Part of a small language model's weights: attention and MLP in parallel.
Each number is 500 + 40 x the weight over its row's rms, rounded and kept within 0 to 999. Layers, rows and columns count from 0. Numbers have three digits each. The size before them is the row's rms in percent of the matrix's.

# layer 5 MLP up, 2048x512, rms 0.0757, rows 334-429, columns 224-255
090:470501467488507472522453463484453496460522419550541470437536455431565480467471512475492441523508
104:487459556527482481465521490446439483496499493475587456476505454521550515572514559515427485497453
090:494513519500468498524482469520493537552463495550510510515500532474514435538551426514570580527471
098:461476535497544538423483457553548433502456404512435508560521509498499560484506535547516468498524
094:488414562458448558430491546518513508444489474506494458524548574482494515492514556461560522421548
099:507493493608474462512478486473522527534473493537529457494493485463474567467488459526527517519536
105:521471491516511506533513520462532537485440492470406494556518492424495522495613485480511549448445
097:482477457444447532493474500466477427508603417538449426493568521517494459525470539501480455438435
098:608499524540488527522553481515538499467465532496458538437513527538513515426486462477481463478472
097:507508453508588505563465521480530535557469545481509481519504504537412495480526535557539515491540
100:475552535474526545551457516430501507527509615537530466527552518469471520514537464537508485492572
099:500479541481495511543553501499481493464512471523563452544419499430557463590402511574582518481484
097:445564510529513502489535543501530564499531531497475510473528528518516494552499456527430511490445
096:490505531544552556441577509462478523518560457553509460503507523508522465602479498549516498508536
101:489487532503528409511487491451554595499528506555452518450454506561492522456444585476467520575493
104:533448506478527446503530507506555499458496518460526511488509491512434486514451500440531412568483
099:589497504458460526534535486550506558522512514458572506544503449526457490444526459388551484462493
103:507576457515461494459449558598451506513526615549466443526508555499511492583554515502557466461505
105:511501540487502527550510538483513548501526499447523521410526525539567491454497482493561434539506
103:472521443570544459469535484552555533494535536540469514478530469527513542532502455495553500570499
093:595463513536536565417490536493465541486499527471505501580468480537504527512409489520480511538456
092:450526479521426534548520465533547437495500539511499502546543515477436480519478484541481543533449
095:499449549599510489553523519530519496545560550507492558503498458438445502485447473496420466516523
095:546521487539490548439481591468599457502532430542477478523487564446501509492511474477517510419464
097:431487501474534512532497482550557531482435504459564507531485497434448497520501485378575536435531
093:536493547522480469522520468537508499523534527536417429468561512469494537507552488415464512567469
090:514525467559514524542534473529448421487485518538483441468526472514471491494528558441480562512531
094:578443478470548484493493522423457455499391406471539520506464566424502448507475471515415388534520
102:486539517444443505597520516421472471505476412528409512425545475512574509525476478506448546507640
092:506516561463486455490464492420525494430585522455506489462504444478539449540516530500520517500436
098:522464501573509522515547450464512498468527490447453471505503551452501502395532473456526437474530
110:524502546480461442539456467521532456426512527559420512511582511532490472532461440478480466573515
105:411495520497456570557476494519527522583427508456520498488493531527505540530535522495484553508541
094:536504461464490521505545483574557480489546486514443533576476508506461481497425415530481423531533
106:485460436528514464527498524470513482539529456528481541488509501524491535490468467587473531511512
116:547460507542463602449469415443497541499490554470485598503511464520535530581420509570494473520453
106:535519524479500507562518502503541540528475501474523449514459512433441439551507522520446509506472
098:469489467465605567512453509454459603511514590531453433451546530486549490526440466525555433469434
102:518524486505518481487459461529478559520505503539513511529491494494525459572513447532544526524496
103:495589463540520450465553475485607523462503574535526538509492490492428498500469474529532510496532
100:487540448415458478468507465545444532607432563485504504499532509558541496482395461422545497492489
105:517479509540464443507570507481513453475544524464459553532539496429479512484554481539490497438573
099:513538523436479486451485527490472481506493492554516506421568544510534532533563532502536532544548
095:482535521528431450516512464455525514494510448466472447489456475483428545471538518553477532561439
097:518575525502470504449462475511531492511510539469538466532506427484506457420476492460466479428500
100:499446557488496558438496485512573517548472454576519499505500443457497559486447572485491534451477
104:518381538451479512534431493451504525519500570509484455559501477572485508461520431558532510473493
090:551512531540546503477570546490540508479494516498463540546427523505498590486586537533541493490500
102:534447545508498464515505534433574515483551508479455538500513467501509499495468468498448398514510
103:417524516510514507386505510470444424495486446492491536508538454446479538423536505532446470413503
100:529571534453521529483480459517451571446496504483485463530496550431546486528448511504495504462507
100:467443432444493500521502529530446522514401499513503625518540466470489521488500504447515488514502
103:557511498574535469572549492490490489463535541442491475497503436536440551538418491528443571506518
101:498420445450524477515586472525484471488491492467551376521508564569557497457461470479502546451433
100:478539437559418518532464430549489516560502488527563505436543468518532540472451495513516503454521
102:574458517508519480444506406550519469432538523493448520502560451470463487535504503567448443536456
106:457585548476507492469515481486522578460468413552479438471478486498537517529445456452435523424467
101:558421486526456432579541445469607532550530465476500525472422529518539502550483442501456472485481
105:504503481484515469514527552525519586489516487499460472446469531581546478492535537400506516449539
094:509554521450503477515447508519538535541526448493526470485457478466490419444508498401519561445513
098:503510568523548532566431501499513483449439513473425557506458506581503534507506519548514414458528
095:482438508536388560501553485457493524511516515543470404444616473523535540484481451502488499505482
098:423526503497484566466512443483533500420472491478466491412468531512485513455423508501499454573447
090:594466528563485495498502503595519519485495531490509479470533497443493442471565469463456488460484
102:530478496485517501538486397437491502545479474453581474459461522586529542543548425458472467470504
097:493459496498466512476469530446498492512479472505475532571554511479547482487417508551427461492487
092:488470507500456482528537480452480534456464544576527498482486499463526511537476479477474466586513
097:561540526501488457594551549476465512504495446512516480527465476466455546517482504508492566431513
102:498466562467454502513488483512552521509447542510548508432456547539529387406495518437485483511454
099:516437525546474476491543524559525515529548523484508491500506532491575467473512503439516585536549
100:454520518478571452532540462508520479450507543500524498491467530424525483500451508500496497436471
100:484530434570566519493512423470531541466575533465552524441459461501449541492492485534508544507414
097:573473460522509453474568458443458427526486551529445516484460480542494525469488569476493548458466
100:543474508527504523436531519532440427572538511439532467482424494500498507450469507494501539524539
108:528434529507472527484499501483537510433484486512452485515450501556477557518527523470483494524485
099:453509477463497457494461613561433446578483513501548555479529496470519548513442534492523460433515
097:477553498530516512465474522469483585494441491500575520454504547440477472543568490447456447434515
098:529456489505455536576494513570523558523588536464514543556418497500510449484421491470538496534485
098:553534503455495431499523426483424446537565439516578522491463510469550511486488441468448450445425
101:408407448521470498484519472477513512469511508445514447521600507481521500506518518521484532485510
102:431466538504503598460482514491513532507464508544510438497524550591498462427500573525535497452505
095:479488498543552580491590558441522503500556561536461525538431509526487506469540515492557522454557
094:494568515503444422504448471441507438535490432483417481472502372523492535535576520523490472411521
106:540439537426535489587488476541496570431521531534552536575495476463541486422412464552653379533494
091:516517464518477458509482510506479543525499485480574505488524520575519479426461442526503561371483
098:459491456486520504500513430435560453457521498485524482456570466515500511540531441557455386543516
102:527533508458536490425526435519524520549484552513527431457478499427547508503545452534537451503500
104:460484495487498517504477555483509526454524521547540499473473506435512413544546464477465582488498
097:516496554504503467478502559536515502548473540496483481569381509545482449407518479428461495485526
106:525480442536534500476510448499533496523472492517521466553426491570550425415530496520553537542514
093:511539471442571476494574472511454488501517537455512573495468515490518444523476472582480519514546
112:500439471551427565497401525542452579494499454540516504478502508532530398561466446505506500469468
099:574499475437437440530554406488520420380514454441431508495437509498474443494552520458421488416520
104:506533495542529509478507513463482476441510472473445440465520494596503481503477540500457559446521
094:500544516522484478487488508453518519493465512565567533457518491495516605485516507487469624499458
094:503555470452604455479519428497522475480525444500524501500452475480474397485463471496480492509533
# layer 5 MLP down (transposed), 2048x512, rms 0.152, rows 334-429, columns 224-255
095:520531531521557465473546535501554472560481523448473455556470499567484512531552517510513535543432
109:515499521527492499516480522557518467490523499488552563469459447555506550530544518521588509493529
103:422473439553437486413482520466501502424491498499466471486473470467471514486497541499457519610417
092:490526450502435377604416559457492583561544521463529507445505502510536447484484512515491508475488
098:547543506557530482492501471454489512540548529557525520491489437521545484499456468464474465518485
095:543459534520554519501472497541538520487491429492455540520578502495551495511506499499475566532443
101:475486470497514498448525400548460508488552495481521489427450507470581526490556491509557495538495
097:487558535448529528451455451527482547518457463499450403469468472496539535487504496457504451485510
101:476512479478522452509527509532453480496582450468536470442520420435481493515463472501472468496446
099:519543500470491481469526542588439547552485510478501470456477524501410570524465515485488499516474
095:497505492542522462490532466564507551563402472507547553457479570563483472473484493513494445412541
095:444436521521468433545454510555598477530463538504471570475525521479433449459534479406520513534520
091:486510504508522513509503430517522518488448487583528537558484418500494520594519484450542495458585
091:540476425482445543537527497536482552523510480478431537520530524527566536385486534412499459471460
097:500476508495462502560509512523480527458509496520617552458506536511458415481552495492468516528580
107:444480511489494445453492496469470465524509440519501554500537567530488591502525542564576429482502
097:502475459536540486470492514486506543496496547543516472461515452500513512581500443549463536534473
099:520438446492502525493590459414499543546486486493485578519417549513521479489515433500470453462494
105:462487543480538412489477472519464503400479488467517445486496486501504528494513482460488504464506
095:530442541433518538516488550457460525532455509549552573551496431518498453466457463515494463519449
092:460505486447445493492512490454499483481502438507446489458449552482520446477558412477502508467513
100:578491486454561461499456486425550470472504514485503453504477538433503490537480538457519507490453
096:439477456507435468522466569503554507534484466460499508451508481588512547530487537456521462482549
092:459509527461505466512520411463434581520486462466487548432541489488439439525511447468456454500491
099:566485487511492489492486488480471440491445481534508428508526497508471536414542509575513522487486
090:447506484521509539452478480460482453450483432437537574552485478515490456522422473594506483423506
090:490463463503438472396487491467517535497474474530554529507489488517525489444546371555483446538457
096:485444467459431439526541497503478526532438481426560477438540472516565475494492462509414568516549
102:486434509537504504523557476550531503567509501427536411510471481462522498458548495569522471511428
091:527469510577464523493540486547535543499470520412464517568562582463445475447466497462523498440506
099:491504509398443527476475491452521473531413483499589488513476458487440521514452522570443476517532
110:504513507495540540485458401458526515457515460469468532478543521423464516462542449548581536515446
103:480500485566488484500480428505462519469522542500545440556483455479494497463451538481493416527489
089:532474526494468479516527447401432506428451545508498460453481462472538474473537490481478495485525
110:573426459529519416517396517529464505500558491575505504496496565492498508473535541536455550530476
120:541524514484494514448484485467484477566523442501545502516523496484431530445440503469477422511490
110:488508559512430436550531598560485488520483446503475525504518516559533514488482487593478521425492
110:528512506580468474568565478527444504572462518460488516486476412424520484494402568541452527580544
107:482491434543507470459547495447519464492519471550500492479497481533511475428438487514508491510475
092:468493458444489431462508468468415441477523485543526497472473498476539482508478412456522567524496
098:502555497513544400518410471509484497525455411559514521515465457540493480468519558486474517464515
100:461540422552442485458535432567524508492413509523514491507539507482525477572489427438467523512521
097:463519447511508490572466514469467498542450503516474568505536446561546477459507505552468513489539
097:497575583567577577549461519528472428481567416527478478536424552447512453512493489445492509501464
096:482489472453535526552573519513442530581467514509438551475532534481431551495526457475549588516518
095:578488490472553507543450525460543533452442520527470529520462560570499484549505529549555520496484
101:482395495510569446560521474497437498559500462608456487448517476516559488547546534419505514524500
093:456469494402458501484471543476486472485517534537502524435570517521532463411458445515533521499525
108:466552544510516493582467480512470523548494452395425514503529527546446559503516492503479497539546
100:529503506473548458512514545541484512533493557508530424490491541568480485450503574435492455548565
102:444493446526449488475548557523441459592547492582550508511545517517454492497464571516460544560464
105:506512495455527502404509586511384521537447495466463449494481477481521468461548495525509569466518
093:498471509412465531469474498504474568492424449479450515454506560407556457469520467465566453484491
101:528530551471532486516413491525506531479482485544445466463543450418460464553475451460516440522547
100:551462491482472405485471502538499528504497475493450531488522565513498526463533508442462509479488
100:550523522530463485478514534469516491579518469502506460476557546598587484508518494383514553540471
109:528465504512508492472444439427424489561442459461476519508441482452506414524435493468516470516519
096:465545470528496571416552471488564468473556535523458553499465549523472484469400557586512534436492
116:546507510568508571457497495442496530579498472525525537517555477464503518508474474582482464537510
092:479484549531488462441477427488492432526469514489496534495520487494480530479480470571484499526447
098:494499473499441506482520482490464569503569473511562507537545506503545483506493449475492560485510
103:461503483469476555495493484466470438557495469531600496475397482456498491549550560558474498480512
098:472472484427470357519409411567489463499457509445483530570480539427486442582483476416503575502478
093:419454517443542472577539545481451511544553497518476384585435452601526529499563491457582503517520
101:480454451602500441533473496522469525473501525420505537536509538440486521559501459491447490504578
099:454534516439487481413484524459529479466537501474506545508433503588556461481543499434523564522537
096:462505534492488500468506466500483557552485438440467478532476484504405521475487491508466581443501
094:465501497523510601496500502412526435438523530438502467449492555485617503548501519526468463538431
100:510515553505501542500505548441495473533542569541484562522534428482432555490484508524473544532568
097:450598563451581499498500513445548442520469433507538480564477476513490439497527476570551480475537
101:548480448537474518527479418542568513537450521487490547459499511488492462487439547484474497448491
098:519464498436491520511509510422536514513533522511457549469478510543534444510526476464522440493448
092:469535482477560557539485530603492559518594535470435583541538530533519568494477517584454468477468
103:460451534499465419527443578426490476521507520536513456490461485479517489512498475437439526517540
105:529465435501487516552488485499463525519507480420558513525548506444472464509521434518572441444491
104:517490477482452485525484492491511492494506513527473578553518497492460511546572551488558493548451
099:463458531506557496524569519522444433565448502484468500537521468482496584459492514607506568455527
096:503561542466453488482484550462494542470503512513440495427467498409515503464535523524508504446555
091:482605504469496505417436504506577494557477452466517525496549545509534443506544560581540532495581
103:489490426541488506515500497633404507532472362500546521544515526518579506513444489454595542536506
095:457541439475469489498538523489541495482505491449468563559537490509576483535497481535459418505470
094:455489510469466469525505545586524527488453439529506510542538516495494506482497531562491473526432
095:473461493535489546419538473552521524465409493517572477453489600502472560389449572511484597574482
106:529520543487536532512477456498509531522498510485513512562528534481478493486479484507553469536543
091:534418459527528515505532464497513517529526499554479511566493437439510524516503541474534485647481
097:581499462533530477451560447566494543507424539518475470475502473537501535457552559415537495526546
109:480515514417459520519451381509507528508466469511527422502387527471544460560468522476491470532500
101:478487551501449494525452536472470464518583545475442488489555457510491479509450520587489501524473
107:473462547496475474491454545516523560533457513449466535468546422453393542419450516555483552452447
107:517485488456520474459434516526530502447550495593565524474526531513484467560537461474453524483467
091:465470480557419574490498483422509482499506500497472507501474511495527531468517507428479506471420
110:444495502614487506523446533460456508474481504487422568487592516480517493566471463471538514474485
098:464437484452497477534467564481507520518521465494551490456429522497423530580469478466490474553457
105:545497541431552469467530547506457482481490504400465484505472475517479460631463481590551487532528
098:513515477427465497532484481559504480480503480473432475518460475547592523565553468564476499496531
097:483456507446471567502549544505366476504463497514510459463477551495533582531524524494524527539502